config = dict(
    n_layer=16,
    d_model=128,
    n_head=2,
    n_kv_head=2,
    head_dim=64,
    d_mlp=512,
    vocab_size=512,
    activation='squared_relu',
    norm='rmsnorm',
    norm_place='pre',
    norm_eps=1e-05,
    positions='rope',
    rope_base=10000.0,
    rope_fraction=1.0,
    qk_norm=True,
    attn_scale=0.129,
    bias='none',
    tie_embeddings=False,
    parallel_block=False,
    extras=['capped logits'],
    init='normal',
    init_std_qkv=0.0391,
    init_std_o=0.0,
    init_std_up=0.0391,
    init_std_down=0.0,
    optimizer='adam_atan2',
    lr=0.003,
    lr_mult_qkv=0.4,
    lr_mult_up=0.964,
    beta1=0.9,
    beta2=0.98,
    lr_head=0.00593,
    grad_clip=0.5,
    warmup_steps=545,
    schedule='wsd',
    decay_fraction=0.932,
    decay_shape='linear',
    final_lr_fraction=0.0,
    batch_tokens=16384,
    seq_len=384,
    doc_mask=True,
    train_tokens=137900000,
    steps=8417,
    dataset='wikipedia_en',
)
Each number is 200 + 40 x the weight over its row's rms, rounded and kept within 0 to 999. Layers, rows and columns count from 0. The size before them is the row's rms in percent of the matrix's.

# up: layer 6 MLP up, 512x128, rms 0.142, rows 176-228, columns 64-127
# down: layer 6 MLP down (transposed), 512x128, rms 0.143, rows 176-227, columns 64-127
up176,113,151,180,168,144,249,185,221,127,200,200,143,169,267,160,212,135,228,174,235,262,207,174,212,262,195,178,156,113,194,195,210,204,151,165,190,213,262,194,139,243,232,219,216,187,206,223,201,256,264,184,214,120,194,255,200,142,159,127,204,187,176,252,153,254
down176,112,228,174,136,207,103,146,200,241,179,145,181,190,159,208,189,210,167,214,140,228,243,241,222,182,211,196,202,187,194,241,159,237,222,134,137,197,222,137,247,141,238,251,163,188,188,224,227,204,140,190,207,141,240,134,271,176,247,155,211,207,276,148,193,223
up177,095,140,217,195,221,221,182,288,169,171,253,213,253,210,227,205,222,113,238,237,241,127,174,212,171,138,306,213,203,189,192,220,197,226,197,165,213,202,225,147,219,204,166,167,228,134,248,208,205,228,182,222,195,201,249,214,152,174,157,115,209,196,202,114,261
down177,097,217,237,230,215,172,180,157,188,173,211,165,222,231,176,201,223,172,219,186,219,199,314,139,178,137,171,230,183,158,209,157,281,203,210,236,193,163,239,218,155,115,216,135,228,190,102,211,163,212,189,165,193,133,178,168,158,243,138,197,209,190,217,181,197
up178,103,200,206,155,146,241,226,212,128,255,155,147,160,215,144,227,200,147,184,214,255,222,154,222,162,190,198,146,160,200,223,253,176,201,155,167,236,251,178,132,184,221,205,214,165,98,178,244,224,208,251,237,194,251,209,279,196,183,130,113,180,198,170,208,178
down178,101,102,173,181,216,173,204,186,211,178,170,213,197,218,207,340,148,158,165,212,184,229,280,241,198,247,233,172,238,199,234,188,165,257,196,127,192,215,205,224,186,268,203,257,180,203,202,197,118,157,191,235,188,216,162,127,177,190,241,183,228,175,201,274,183
up179,101,160,213,170,194,159,160,240,208,212,225,234,160,265,205,205,138,183,166,157,184,211,117,196,219,176,191,95,158,278,156,180,275,141,215,234,222,175,242,196,169,288,262,164,165,211,206,208,193,198,232,142,140,154,240,206,170,125,119,117,248,193,140,122,226
down179,102,262,260,240,186,196,215,187,195,232,218,157,241,160,137,210,243,138,217,195,254,161,124,223,179,214,195,217,222,236,136,200,152,191,131,183,210,152,150,253,235,233,132,187,185,238,234,179,180,248,229,236,219,247,199,154,245,198,179,202,230,215,119,247,152
up180,103,216,245,205,197,174,206,230,170,258,192,190,171,176,225,161,147,172,289,239,207,175,138,205,234,199,234,109,116,236,193,132,234,129,263,215,217,277,208,222,200,172,298,172,190,185,225,244,274,213,184,221,195,245,281,203,168,124,182,124,165,137,253,165,251
down180,105,178,226,278,240,203,209,202,210,214,173,94,139,236,227,121,175,189,196,167,177,247,194,213,165,221,175,264,154,239,262,200,164,226,161,224,160,171,213,215,234,199,228,140,209,171,224,233,163,218,192,250,253,209,221,180,190,244,255,170,218,274,207,208,160
up181,103,172,238,181,206,162,179,224,216,249,184,184,157,266,268,222,189,229,184,249,191,242,205,171,185,192,177,160,206,198,150,140,263,111,243,165,204,184,236,139,222,270,244,200,154,154,220,175,274,180,215,222,86,207,203,272,155,147,224,114,201,140,122,161,264
down181,102,216,233,241,252,214,202,180,177,201,187,156,279,192,207,240,245,137,204,192,177,204,190,282,214,174,146,223,170,219,235,170,149,169,155,178,200,263,206,144,247,219,164,200,183,235,151,139,161,195,199,126,228,183,225,212,257,103,246,174,251,238,183,232,229
up182,106,217,202,159,149,210,140,193,149,199,214,173,185,245,186,175,179,190,162,256,253,271,184,189,281,165,171,241,161,213,141,196,196,134,196,230,203,248,194,132,246,213,224,200,175,173,214,222,202,267,180,182,174,212,195,229,146,190,220,126,229,171,217,155,207
down182,107,265,200,262,209,252,166,183,178,153,218,206,154,214,221,116,256,252,207,214,227,219,249,113,215,182,209,203,266,229,186,235,144,248,152,153,162,246,200,155,190,155,193,211,214,138,207,159,210,157,219,218,165,216,223,239,192,196,187,266,170,187,261,225,161
up183,105,198,239,153,114,160,219,258,168,185,210,122,170,197,158,249,145,158,179,259,219,240,168,203,212,189,212,232,154,272,161,171,216,140,198,160,178,214,179,210,303,256,194,233,154,178,176,251,227,238,155,136,181,271,274,166,212,237,178,230,232,190,207,147,195
down183,103,290,148,214,186,173,161,194,213,197,214,153,162,245,226,194,195,176,203,213,167,129,262,268,211,151,244,225,146,255,194,200,142,242,241,246,200,197,172,195,227,242,236,182,196,134,245,145,284,229,211,182,205,190,170,179,212,224,254,250,249,194,100,254,210
up184,101,239,267,113,197,294,199,169,232,202,189,174,139,171,235,172,275,207,158,177,199,120,129,190,257,181,265,175,227,214,163,232,218,129,212,200,190,226,208,172,254,192,282,266,138,158,219,229,223,179,221,167,92,220,180,201,202,181,168,161,165,175,152,151,281
down184,101,209,132,165,166,233,223,167,261,75,266,203,206,186,226,206,208,144,196,201,192,155,205,150,130,171,211,155,136,222,157,249,193,227,212,190,277,248,164,235,190,204,151,150,176,229,177,175,131,172,180,221,149,264,175,192,175,184,176,154,158,222,119,186,150
up185,094,166,215,150,251,252,206,180,231,248,241,202,196,255,168,190,195,199,186,231,201,187,253,218,220,165,230,173,197,206,162,167,278,131,196,186,181,198,214,198,202,155,288,189,177,65,237,236,225,244,157,160,145,199,184,239,208,179,222,151,258,175,125,206,172
down185,087,190,191,155,228,206,220,150,117,143,174,221,178,180,249,224,175,206,132,101,183,215,142,201,180,161,212,199,148,168,181,233,160,223,242,188,249,218,174,151,156,245,168,213,188,217,193,233,177,213,242,222,270,137,197,206,159,193,258,208,118,240,146,169,133
up186,112,169,213,109,225,144,201,162,197,181,217,105,201,276,199,226,227,180,240,221,204,210,206,186,248,132,225,207,204,177,230,180,267,181,171,215,256,241,293,234,216,203,260,202,166,172,288,226,226,294,258,170,147,239,213,211,149,225,176,204,243,157,216,148,207
down186,110,214,209,158,242,234,181,217,174,111,235,164,213,194,151,291,134,201,242,160,100,186,274,203,225,184,179,223,212,192,276,172,201,222,173,208,294,215,257,200,220,136,153,206,225,155,199,192,245,235,201,204,121,197,171,163,178,209,227,218,205,218,219,119,169
up187,108,213,224,184,230,245,138,163,186,257,272,213,199,169,167,169,175,205,242,157,219,136,178,208,255,178,252,238,221,244,212,241,327,216,216,160,197,181,224,211,204,195,271,178,192,168,236,169,199,121,189,171,136,160,233,196,130,204,143,96,285,180,177,127,271
down187,104,185,223,232,254,176,184,188,280,202,251,229,258,178,269,152,162,241,180,219,153,208,211,213,222,214,144,214,186,212,215,258,149,323,197,216,219,197,186,249,214,127,128,269,193,207,184,224,267,167,205,248,224,219,193,190,196,196,253,171,227,232,178,185,177
up188,099,184,264,225,233,201,204,197,225,258,189,163,165,185,179,193,154,211,171,185,267,168,201,204,211,180,211,172,164,201,151,196,208,138,279,247,211,270,290,207,238,212,249,188,116,189,226,202,276,266,270,239,177,220,203,203,200,229,162,176,234,166,202,189,266
down188,098,231,240,236,227,201,168,199,244,156,192,195,184,201,142,164,175,193,142,180,248,210,217,256,166,164,239,165,199,191,247,229,152,214,117,270,233,167,181,173,235,196,212,252,293,308,205,209,239,291,221,208,271,195,253,203,159,216,184,203,184,172,204,113,158
up189,113,192,217,153,194,229,194,237,155,212,173,149,128,192,194,226,158,143,167,192,282,203,186,218,235,183,217,248,198,196,173,200,181,225,226,225,188,228,264,226,263,288,233,252,174,140,240,194,207,210,179,254,203,242,263,186,141,156,177,189,220,212,243,142,214
down189,103,147,156,253,187,231,256,141,145,175,165,140,258,248,241,147,183,134,260,221,209,222,182,260,153,180,261,216,153,197,156,178,210,211,251,162,225,177,160,193,212,217,245,150,264,173,242,189,214,181,114,235,170,193,205,281,135,219,174,178,184,155,163,164,232
up190,114,135,199,121,218,246,203,202,168,162,267,136,158,206,194,188,158,194,158,249,277,194,212,201,187,191,220,155,132,233,121,163,189,207,273,186,245,232,257,105,235,209,192,156,207,158,276,207,255,200,217,207,104,220,174,189,170,175,217,98,184,170,186,174,266
down190,106,235,167,229,135,259,194,241,204,162,121,177,182,213,200,89,166,152,207,199,222,201,199,253,177,201,231,215,197,199,138,258,133,249,139,259,252,185,238,200,161,250,207,207,213,190,161,208,176,204,191,254,176,153,140,201,214,285,253,309,203,178,163,167,177
up191,090,224,225,197,192,202,186,230,230,188,235,141,157,162,131,227,175,202,233,198,210,146,166,215,249,167,229,177,160,251,202,201,247,193,225,170,215,264,174,157,232,233,243,135,198,202,199,173,175,223,159,266,181,250,183,165,144,206,184,145,328,169,224,205,285
down191,097,172,216,262,182,176,197,152,221,173,200,218,169,175,238,298,179,185,208,201,164,203,161,184,248,127,174,240,203,208,218,216,225,249,147,163,215,157,192,209,164,161,156,206,253,259,272,205,125,175,207,220,156,203,233,117,195,205,153,258,216,238,195,219,263
up192,094,196,202,202,162,191,139,251,180,206,182,133,219,161,191,229,167,177,206,279,246,241,221,216,254,149,210,155,221,220,184,197,258,168,230,133,208,220,210,150,223,242,240,233,171,180,243,255,224,273,171,273,184,240,212,193,133,141,141,209,167,172,196,106,176
down192,097,172,204,179,238,160,174,217,150,201,241,224,224,143,211,211,217,173,228,162,159,226,190,243,152,175,293,161,238,211,164,221,233,208,255,159,202,231,266,184,136,243,203,241,208,229,170,214,242,190,292,192,97,248,214,248,236,227,177,307,194,248,214,244,178
up193,107,186,216,278,165,174,159,198,151,140,231,186,178,224,192,213,138,166,169,241,182,248,220,253,167,134,195,198,233,207,124,185,184,161,199,172,174,230,169,175,218,245,162,230,167,162,233,212,276,196,248,270,166,186,270,255,194,236,111,136,190,166,242,194,207
down193,114,114,105,199,164,194,289,217,225,186,225,208,140,193,191,137,253,203,147,203,212,243,204,223,182,114,190,234,193,178,232,233,222,178,215,199,201,171,205,183,255,219,268,238,213,162,122,189,165,198,169,254,207,143,201,191,258,224,204,181,226,253,190,245,203
up194,108,273,227,249,124,288,191,235,168,177,208,200,187,248,175,208,192,187,180,200,250,233,138,194,279,159,206,187,228,181,165,204,224,190,176,257,255,263,159,217,251,181,237,202,148,199,291,139,211,231,246,243,196,185,213,235,195,218,202,232,207,220,163,167,228
down194,108,161,185,180,242,206,230,223,233,241,146,232,265,186,197,191,158,203,133,147,143,199,174,165,249,101,179,173,176,161,238,154,194,228,148,145,249,181,236,210,195,225,251,228,193,177,188,182,227,254,194,230,191,277,190,215,175,250,319,194,244,238,147,257,270
up195,104,191,238,175,221,221,218,196,225,216,211,105,207,174,153,263,195,147,171,200,284,223,203,171,197,202,209,156,210,311,106,198,199,237,204,158,150,218,227,157,251,234,223,215,175,79,243,233,256,222,222,223,132,167,212,195,243,204,172,78,148,190,141,189,172
down195,106,160,177,191,260,186,118,217,242,145,222,161,144,235,246,226,208,197,147,211,182,191,214,215,137,255,111,241,275,212,201,212,151,176,206,188,246,177,168,169,186,208,265,152,251,243,266,201,156,225,196,228,184,161,214,175,215,235,203,229,205,193,217,144,192
up196,059,171,201,138,249,181,227,224,218,273,202,220,227,243,239,173,209,191,199,247,273,197,219,216,190,173,217,187,231,254,151,198,218,151,236,229,157,181,239,218,244,191,264,214,189,145,286,171,267,193,190,265,109,289,169,202,170,131,189,177,267,168,195,157,226
down196,051,186,92,214,180,235,225,178,182,191,185,232,228,284,202,292,179,192,214,190,239,263,266,170,227,226,270,200,211,219,212,114,242,178,244,223,187,221,126,210,175,239,211,187,168,155,135,175,153,121,186,246,185,154,145,249,214,178,198,200,203,71,115,171,191
up197,091,249,187,154,153,146,191,197,183,261,190,201,215,192,133,242,193,182,170,170,246,207,268,214,266,127,213,180,230,348,188,222,201,242,194,210,185,196,212,227,228,223,251,232,213,199,199,205,245,212,167,192,114,212,194,159,151,117,168,180,290,174,134,177,144
down197,092,188,110,199,195,267,221,237,257,205,188,207,269,239,186,167,198,239,208,178,201,183,180,200,206,193,311,216,259,236,174,141,140,165,236,308,151,227,175,246,205,154,267,187,96,129,192,127,241,234,226,147,179,180,172,205,258,214,267,194,134,180,239,189,152
up198,093,147,220,230,152,158,153,253,133,196,251,157,246,215,242,188,209,195,256,176,163,213,205,227,257,174,269,152,188,243,195,191,278,142,224,192,198,172,236,114,240,161,207,196,211,116,256,179,160,193,181,176,141,234,240,183,118,80,134,144,151,200,134,183,216
down198,103,171,204,262,194,177,157,165,191,165,139,183,179,157,211,248,199,174,215,206,252,202,232,226,220,280,238,191,153,220,226,231,158,197,218,237,135,216,235,207,251,186,78,161,143,193,238,148,140,137,230,180,205,188,179,190,247,203,206,303,220,228,198,163,218
up199,107,186,202,114,175,189,221,249,149,248,230,182,153,214,187,158,149,162,223,187,246,210,190,195,218,197,243,175,198,295,234,200,260,188,173,159,253,182,225,239,250,210,208,237,191,98,221,180,184,207,163,157,127,188,201,224,131,188,193,118,243,177,224,202,195
down199,107,165,171,157,247,207,237,152,203,198,193,220,183,196,152,171,132,252,194,194,212,223,221,219,169,226,230,162,237,193,226,213,230,262,227,108,185,215,107,155,209,245,207,229,242,182,172,173,174,227,175,208,222,190,179,243,195,220,151,150,214,297,247,200,188
up200,109,246,229,169,195,198,166,220,193,160,265,213,162,235,247,113,200,116,227,211,273,155,179,208,219,105,198,118,223,191,242,146,196,158,227,216,217,249,194,99,204,165,281,167,187,163,251,188,221,221,174,152,194,192,215,194,193,194,202,140,245,169,168,173,247
down200,103,241,173,138,185,198,189,237,227,139,220,225,222,158,167,132,186,239,196,231,212,148,239,201,195,174,201,132,223,162,202,167,121,110,123,296,185,167,209,184,194,165,219,210,197,217,240,175,235,147,187,186,264,204,291,194,233,241,178,169,205,261,194,140,194
up201,110,183,234,189,187,171,188,203,263,269,258,185,226,262,207,207,176,246,162,182,220,185,174,237,170,137,231,148,129,241,111,194,222,232,178,195,207,186,205,242,209,207,232,201,173,142,321,288,333,218,266,221,177,189,220,207,158,235,127,191,207,194,203,144,228
down201,108,210,205,242,220,141,130,238,175,236,206,237,187,231,231,243,165,215,168,194,221,188,290,232,264,191,170,186,197,225,231,208,179,252,166,219,216,103,222,295,135,256,230,214,167,242,244,214,221,171,154,208,183,221,211,220,195,151,206,189,179,197,222,229,237
up202,105,127,259,211,223,162,122,260,175,225,227,119,197,175,244,166,251,188,227,248,234,224,196,233,252,135,198,160,132,260,138,170,233,243,249,216,188,195,230,250,253,174,182,173,206,162,311,161,182,173,222,199,177,193,203,236,158,200,164,172,268,195,138,218,174
down202,103,188,140,152,216,168,189,235,195,264,173,236,251,208,291,227,202,196,176,239,154,287,233,217,164,217,273,241,154,186,167,171,212,188,167,247,228,210,229,187,180,313,187,181,201,171,237,200,210,242,131,209,229,214,243,203,164,234,165,206,220,222,213,278,169
up203,096,144,218,104,213,231,140,181,233,211,278,194,209,223,195,160,187,253,175,210,211,223,111,203,278,232,226,159,177,174,177,197,211,190,238,138,248,194,246,242,233,234,227,179,216,136,189,194,288,166,217,212,148,231,226,184,176,133,148,98,234,151,186,166,257
down203,089,235,155,186,172,173,193,166,211,180,254,215,196,144,217,133,178,201,214,238,143,260,198,284,219,259,246,210,181,144,128,201,146,246,261,162,202,224,154,327,176,184,174,153,223,162,108,252,175,224,171,243,197,177,205,278,182,229,219,259,135,111,188,167,174
up204,102,153,185,156,199,191,165,168,180,215,211,180,145,211,225,252,149,180,124,213,263,191,144,189,187,178,193,174,230,167,65,207,189,143,229,219,191,187,199,143,251,180,213,239,181,220,250,270,270,176,174,216,159,276,221,221,185,192,218,157,144,191,228,148,140
down204,104,201,185,302,199,153,224,204,224,211,229,196,176,215,151,284,203,166,203,180,191,243,201,184,252,231,194,208,230,266,226,203,247,190,150,207,172,155,211,215,196,150,121,206,293,206,178,261,184,180,194,254,200,148,170,150,228,274,192,194,248,185,249,128,133
up205,104,193,251,110,158,236,260,182,165,212,160,136,206,258,188,198,152,144,194,203,222,137,124,215,181,179,244,179,97,176,214,189,191,163,193,210,229,270,207,139,200,316,191,224,150,199,182,197,210,239,171,220,178,201,150,227,230,184,216,179,244,203,217,174,246
down205,101,154,120,253,261,230,219,208,155,194,177,322,209,237,249,269,203,278,164,202,115,167,240,190,235,178,212,139,248,210,209,161,152,226,211,228,186,182,189,238,226,153,197,173,241,205,237,160,210,222,154,223,238,234,119,230,208,132,187,214,193,152,208,246,204
up206,086,181,298,219,230,231,160,202,250,172,235,234,205,192,207,235,222,225,217,243,235,161,171,173,246,201,233,212,196,220,88,191,190,230,230,138,217,169,249,204,268,191,261,209,245,185,218,186,210,167,198,244,182,167,222,228,164,116,193,104,231,173,209,214,247
down206,092,162,230,164,273,174,205,210,194,238,210,253,162,205,228,264,290,225,239,273,161,159,182,148,195,203,211,185,183,160,198,117,140,187,155,224,262,190,179,185,184,178,258,174,199,286,148,204,68,191,165,206,216,169,223,153,167,275,267,236,166,207,159,273,146
up207,094,157,218,75,203,170,200,196,184,279,224,213,169,229,190,157,143,194,165,197,156,222,208,175,183,153,267,186,210,210,144,182,183,136,187,247,232,214,189,207,246,207,296,196,165,202,196,215,217,208,198,167,133,210,259,177,184,182,142,159,284,184,228,147,209
down207,100,133,232,178,238,216,227,169,138,253,165,187,190,137,179,175,143,247,150,134,188,240,211,160,135,132,207,170,184,209,190,172,123,266,213,227,223,190,178,186,167,236,213,209,193,191,197,228,169,200,159,281,234,158,175,181,282,305,210,207,297,205,161,240,234
up208,082,198,244,161,166,153,172,197,125,231,194,204,195,159,204,228,194,233,275,256,272,195,217,235,168,104,162,185,212,193,211,195,240,212,224,210,207,194,187,190,241,149,211,127,152,189,243,210,264,193,185,157,148,236,235,234,174,199,237,172,300,164,141,131,235
down208,084,243,147,212,143,159,210,283,189,190,126,181,203,148,174,292,228,255,221,196,173,241,243,233,181,152,232,156,62,246,216,242,239,220,170,211,213,161,246,235,214,238,240,155,241,268,188,209,126,168,146,204,263,194,211,253,216,203,176,197,236,228,168,192,210
up209,084,206,206,141,241,144,191,185,158,261,230,163,163,232,209,253,236,107,206,223,204,207,152,182,135,173,248,112,202,245,215,206,220,200,181,226,240,137,274,185,251,223,208,170,142,105,224,202,244,273,224,231,159,224,208,281,171,185,234,125,198,149,147,159,179
down209,091,194,252,212,148,208,188,159,201,223,226,205,164,259,89,253,201,164,169,152,184,223,207,229,209,174,199,209,250,188,148,260,224,180,181,200,162,196,218,233,188,198,115,150,165,238,187,218,199,210,190,75,208,224,177,189,216,173,199,274,283,104,100,238,147
up210,106,221,227,111,174,219,227,206,153,239,179,157,217,177,168,189,209,230,175,193,244,256,139,214,283,213,151,232,165,283,161,199,225,191,184,214,176,221,180,230,232,219,198,245,197,198,217,154,226,184,156,211,115,304,194,242,104,177,202,166,199,236,88,161,226
down210,108,239,189,173,217,204,204,197,179,170,173,223,202,158,110,205,178,197,198,255,227,208,187,171,262,106,181,212,237,212,196,254,172,199,183,165,177,196,209,252,158,201,219,308,226,159,247,197,261,153,215,196,184,198,172,168,279,219,230,209,161,180,156,234,231
up211,107,195,266,169,158,221,171,223,156,188,219,192,180,172,189,172,195,213,139,260,150,172,228,215,186,173,202,137,165,214,191,145,192,137,191,147,217,240,208,161,227,209,216,250,215,108,242,208,179,223,231,252,149,172,268,304,224,201,218,150,154,201,193,215,225
down211,103,255,229,187,190,204,224,223,153,243,216,232,210,203,199,187,273,206,213,220,223,204,105,220,145,136,143,126,206,125,142,212,315,157,218,236,157,145,173,175,176,86,188,191,182,229,163,172,267,245,223,130,247,213,254,228,287,187,236,110,209,203,146,188,231
up212,097,184,238,145,249,138,232,235,227,171,283,201,161,197,197,229,252,215,241,182,196,239,145,291,243,141,201,170,174,191,223,226,191,249,193,258,198,164,199,225,259,197,252,192,173,182,221,186,242,248,207,164,162,312,183,222,233,236,201,191,183,128,167,195,198
down212,101,212,224,205,146,194,178,179,218,280,211,239,193,205,130,217,197,173,193,199,160,193,237,177,157,118,230,209,180,163,216,205,164,180,150,160,178,152,190,195,206,213,220,229,198,198,324,261,157,193,177,254,191,162,273,181,216,277,173,268,122,143,190,196,200
up213,092,191,261,105,239,261,203,261,108,251,263,201,163,180,243,212,131,206,185,178,242,242,176,190,215,197,204,163,171,198,154,202,220,103,239,204,227,184,296,207,234,167,263,241,176,162,266,227,188,259,183,220,228,160,241,260,131,210,176,168,171,124,241,218,260
down213,093,189,290,212,175,269,204,228,184,178,187,126,195,214,249,246,142,158,251,186,263,219,217,211,106,180,261,222,153,169,175,176,180,122,221,195,174,178,151,257,295,250,230,222,198,184,232,183,166,163,228,132,193,209,168,197,233,195,155,197,212,202,168,219,227
up214,106,200,220,184,175,176,178,201,194,146,201,216,140,262,253,112,207,208,187,166,207,167,185,264,211,123,231,231,229,121,180,113,229,159,168,251,140,285,273,158,234,264,214,244,181,196,237,231,203,206,146,226,209,199,156,202,234,217,168,206,301,173,197,185,261
down214,106,179,201,211,168,217,141,165,233,212,202,282,218,131,212,209,261,210,272,183,204,251,195,214,160,161,135,202,228,241,207,214,155,205,178,215,133,203,184,200,267,87,244,227,252,219,148,180,206,190,197,203,188,120,218,226,224,224,172,120,238,194,209,175,231
up215,109,239,190,241,168,188,176,210,162,239,223,141,242,204,214,221,140,187,257,232,278,224,203,229,229,150,181,248,228,277,164,202,267,209,235,217,202,224,206,179,243,192,221,207,187,180,301,223,198,255,173,209,198,219,254,206,210,209,182,199,211,183,222,103,170
down215,106,250,185,250,244,118,285,167,228,178,159,228,141,183,147,174,187,205,215,226,178,222,156,138,254,205,140,216,173,196,217,307,172,301,189,213,212,212,320,274,149,150,145,210,254,214,192,114,225,168,200,188,256,215,193,153,211,236,309,200,227,214,221,246,173
up216,086,229,223,193,190,210,175,152,204,113,226,177,130,183,222,220,174,181,160,263,215,208,225,239,185,178,208,228,181,260,179,132,223,189,272,220,213,191,185,229,242,222,234,271,193,143,178,139,194,191,174,215,105,259,231,166,128,144,164,155,205,122,261,241,238
down216,092,235,198,208,282,162,216,185,189,216,173,170,212,159,258,201,156,194,105,185,115,138,200,175,182,184,252,180,161,155,200,151,219,222,170,239,173,142,191,237,202,247,185,180,192,196,118,189,242,154,151,188,188,206,151,184,202,125,175,117,219,250,127,157,181
up217,105,154,263,248,208,271,151,255,193,174,202,194,203,198,174,254,96,169,194,172,194,210,234,242,213,184,190,191,216,215,195,200,236,213,193,189,246,267,268,197,170,184,202,193,128,89,219,219,256,202,180,215,205,174,270,198,139,192,87,139,185,181,205,161,240
down217,103,198,220,173,248,256,184,217,162,256,208,244,238,217,219,173,226,209,183,196,104,222,223,169,211,227,240,206,169,107,131,191,165,192,254,140,267,218,168,179,163,171,196,230,186,237,185,215,190,247,116,207,233,205,207,239,221,252,201,261,219,265,250,271,226
up218,099,171,203,121,129,202,151,217,151,273,241,168,284,201,275,172,163,200,279,278,194,169,231,161,204,176,211,158,203,193,180,123,212,225,236,226,180,184,189,145,201,168,178,219,223,198,219,220,215,243,179,157,174,199,176,202,167,155,156,164,242,140,251,105,137
down218,098,228,172,151,231,176,172,179,178,198,214,207,258,171,162,254,194,205,172,201,162,199,260,186,243,230,250,233,185,187,134,177,228,184,271,184,194,191,191,307,150,257,201,172,158,162,118,185,114,185,244,198,167,227,175,185,153,189,175,188,165,184,260,259,182
up219,101,149,235,181,209,238,174,192,156,144,268,228,216,206,233,179,198,235,179,233,245,204,108,211,191,213,243,172,236,276,182,149,162,263,194,134,183,195,212,217,209,186,217,196,158,117,211,225,276,248,148,153,142,169,262,162,173,136,156,92,184,168,218,155,288
down219,100,179,197,240,87,169,231,189,243,186,172,191,190,167,110,181,178,206,219,243,218,221,170,221,169,216,180,192,256,165,215,181,210,149,274,133,192,131,216,177,208,113,242,221,190,181,209,239,127,152,173,208,249,241,183,189,165,193,175,205,150,193,223,230,260
up220,096,160,311,236,195,178,161,242,170,172,202,247,174,191,177,201,233,190,197,209,193,230,215,175,192,187,150,178,172,196,53,233,169,211,285,212,233,202,277,192,223,216,207,122,204,194,270,228,286,270,159,184,222,225,303,170,189,260,176,209,216,201,170,186,197
down220,097,188,203,239,224,197,221,273,271,181,206,188,170,215,235,146,269,274,179,226,221,150,201,226,258,253,257,198,136,214,167,218,205,175,153,254,158,206,237,133,185,185,228,215,211,223,104,195,212,213,242,206,226,199,221,186,232,205,212,184,222,226,191,206,148
up221,093,188,242,215,141,168,133,209,165,243,213,139,234,204,182,189,190,252,152,288,183,209,221,192,256,117,176,236,231,195,117,208,224,151,227,147,160,210,157,162,234,177,192,182,140,197,313,193,198,248,184,214,203,164,225,223,184,176,212,183,127,170,152,95,154
down221,091,176,209,193,263,177,226,171,239,164,141,191,106,239,241,212,225,177,177,206,133,151,192,129,163,220,186,175,169,177,224,234,85,205,240,232,205,171,189,195,140,252,131,169,244,208,133,171,116,172,170,214,190,181,187,150,200,305,250,251,193,188,250,253,287
up222,112,178,287,202,255,172,117,186,190,242,198,152,193,228,261,199,201,161,245,189,283,178,212,215,255,203,223,161,213,311,143,233,183,217,202,220,277,168,176,213,190,160,240,198,173,199,307,231,205,244,161,189,153,230,260,226,171,183,211,171,266,133,171,91,255
down222,108,251,240,184,174,238,189,156,260,193,252,178,271,171,227,235,183,185,196,202,249,161,155,208,153,164,250,166,150,197,187,173,216,215,205,149,214,173,185,218,212,175,215,205,242,113,158,153,180,167,266,208,131,205,201,208,213,123,205,244,107,154,223,135,267
up223,104,205,259,212,197,239,221,224,153,179,212,168,152,260,187,161,156,167,140,231,255,197,256,178,276,151,256,177,113,162,164,156,183,175,217,234,172,284,223,185,242,191,180,176,158,176,201,206,206,200,297,228,204,162,268,255,212,189,159,196,201,237,125,168,166
down223,104,173,120,175,127,172,234,252,214,153,212,278,179,192,235,243,163,187,202,210,172,204,246,269,201,175,131,166,275,215,206,170,246,229,171,196,180,270,104,181,170,196,218,188,169,233,165,210,123,173,148,199,283,229,249,216,150,226,158,200,175,216,170,260,189
up224,096,239,298,133,186,219,187,237,196,253,176,182,251,211,162,157,181,255,248,191,218,210,133,182,216,227,250,210,142,260,194,192,242,209,258,223,225,218,255,151,185,297,183,181,215,209,256,199,216,182,141,166,158,270,175,189,168,147,144,113,203,169,210,113,181
down224,102,232,260,221,217,222,256,234,232,213,223,251,186,188,234,270,256,161,152,182,204,214,184,195,140,160,192,166,157,157,232,170,181,192,226,199,184,205,139,287,235,174,177,244,211,258,101,192,153,228,248,204,166,157,131,156,240,220,184,201,222,137,191,159,159
up225,095,198,267,176,156,170,219,180,160,233,280,184,175,263,181,104,118,185,225,202,195,190,139,241,193,183,237,210,155,246,198,207,197,138,227,134,236,184,235,149,226,258,209,197,198,145,191,180,201,268,195,177,139,225,200,255,162,134,179,163,191,171,227,189,218
down225,099,194,264,158,236,305,192,165,161,207,214,116,188,180,184,273,199,214,165,140,164,146,143,237,255,317,212,246,253,201,144,236,174,247,185,258,192,253,192,244,167,173,179,216,250,245,180,142,191,166,271,188,247,165,146,187,311,248,208,217,158,233,234,148,236
up226,097,186,185,125,293,123,183,215,168,220,220,137,165,202,221,128,237,98,130,236,241,233,166,208,225,202,244,198,249,212,140,171,176,151,155,227,274,158,167,188,209,233,226,254,190,172,254,178,262,189,150,217,182,200,288,187,154,186,206,106,193,169,185,152,216
down226,101,221,229,187,198,211,123,232,197,226,173,249,172,203,141,187,259,247,234,187,233,181,189,206,195,255,184,211,254,201,201,186,153,179,136,176,138,170,210,200,187,165,161,252,197,316,125,215,189,208,232,275,152,131,190,226,204,248,229,228,195,197,201,181,189
up227,111,247,259,90,176,209,209,216,151,233,187,125,225,221,131,219,245,224,162,178,230,191,155,175,182,175,263,173,161,184,214,225,231,138,170,193,282,223,215,226,180,249,226,208,197,170,216,232,188,212,262,263,205,179,292,266,197,173,181,154,215,205,236,153,234
down227,108,136,223,181,157,188,272,136,232,241,198,128,174,201,192,234,212,220,140,181,219,121,189,228,98,144,156,242,213,169,272,252,236,186,242,191,257,210,174,251,181,214,214,271,227,145,266,150,150,265,110,178,229,211,226,220,217,194,183,186,215,253,184,240,186
up228,091,152,240,196,198,185,176,232,212,245,231,165,144,182,206,204,222,141,146,261,205,169,154,205,182,176,215,203,165,203,205,194,195,175,215,143,156,294,146,166,218,217,162,238,240,216,236,154,224,174,180,198,171,293,213,226,174,258,165,104,216,164,194,196,170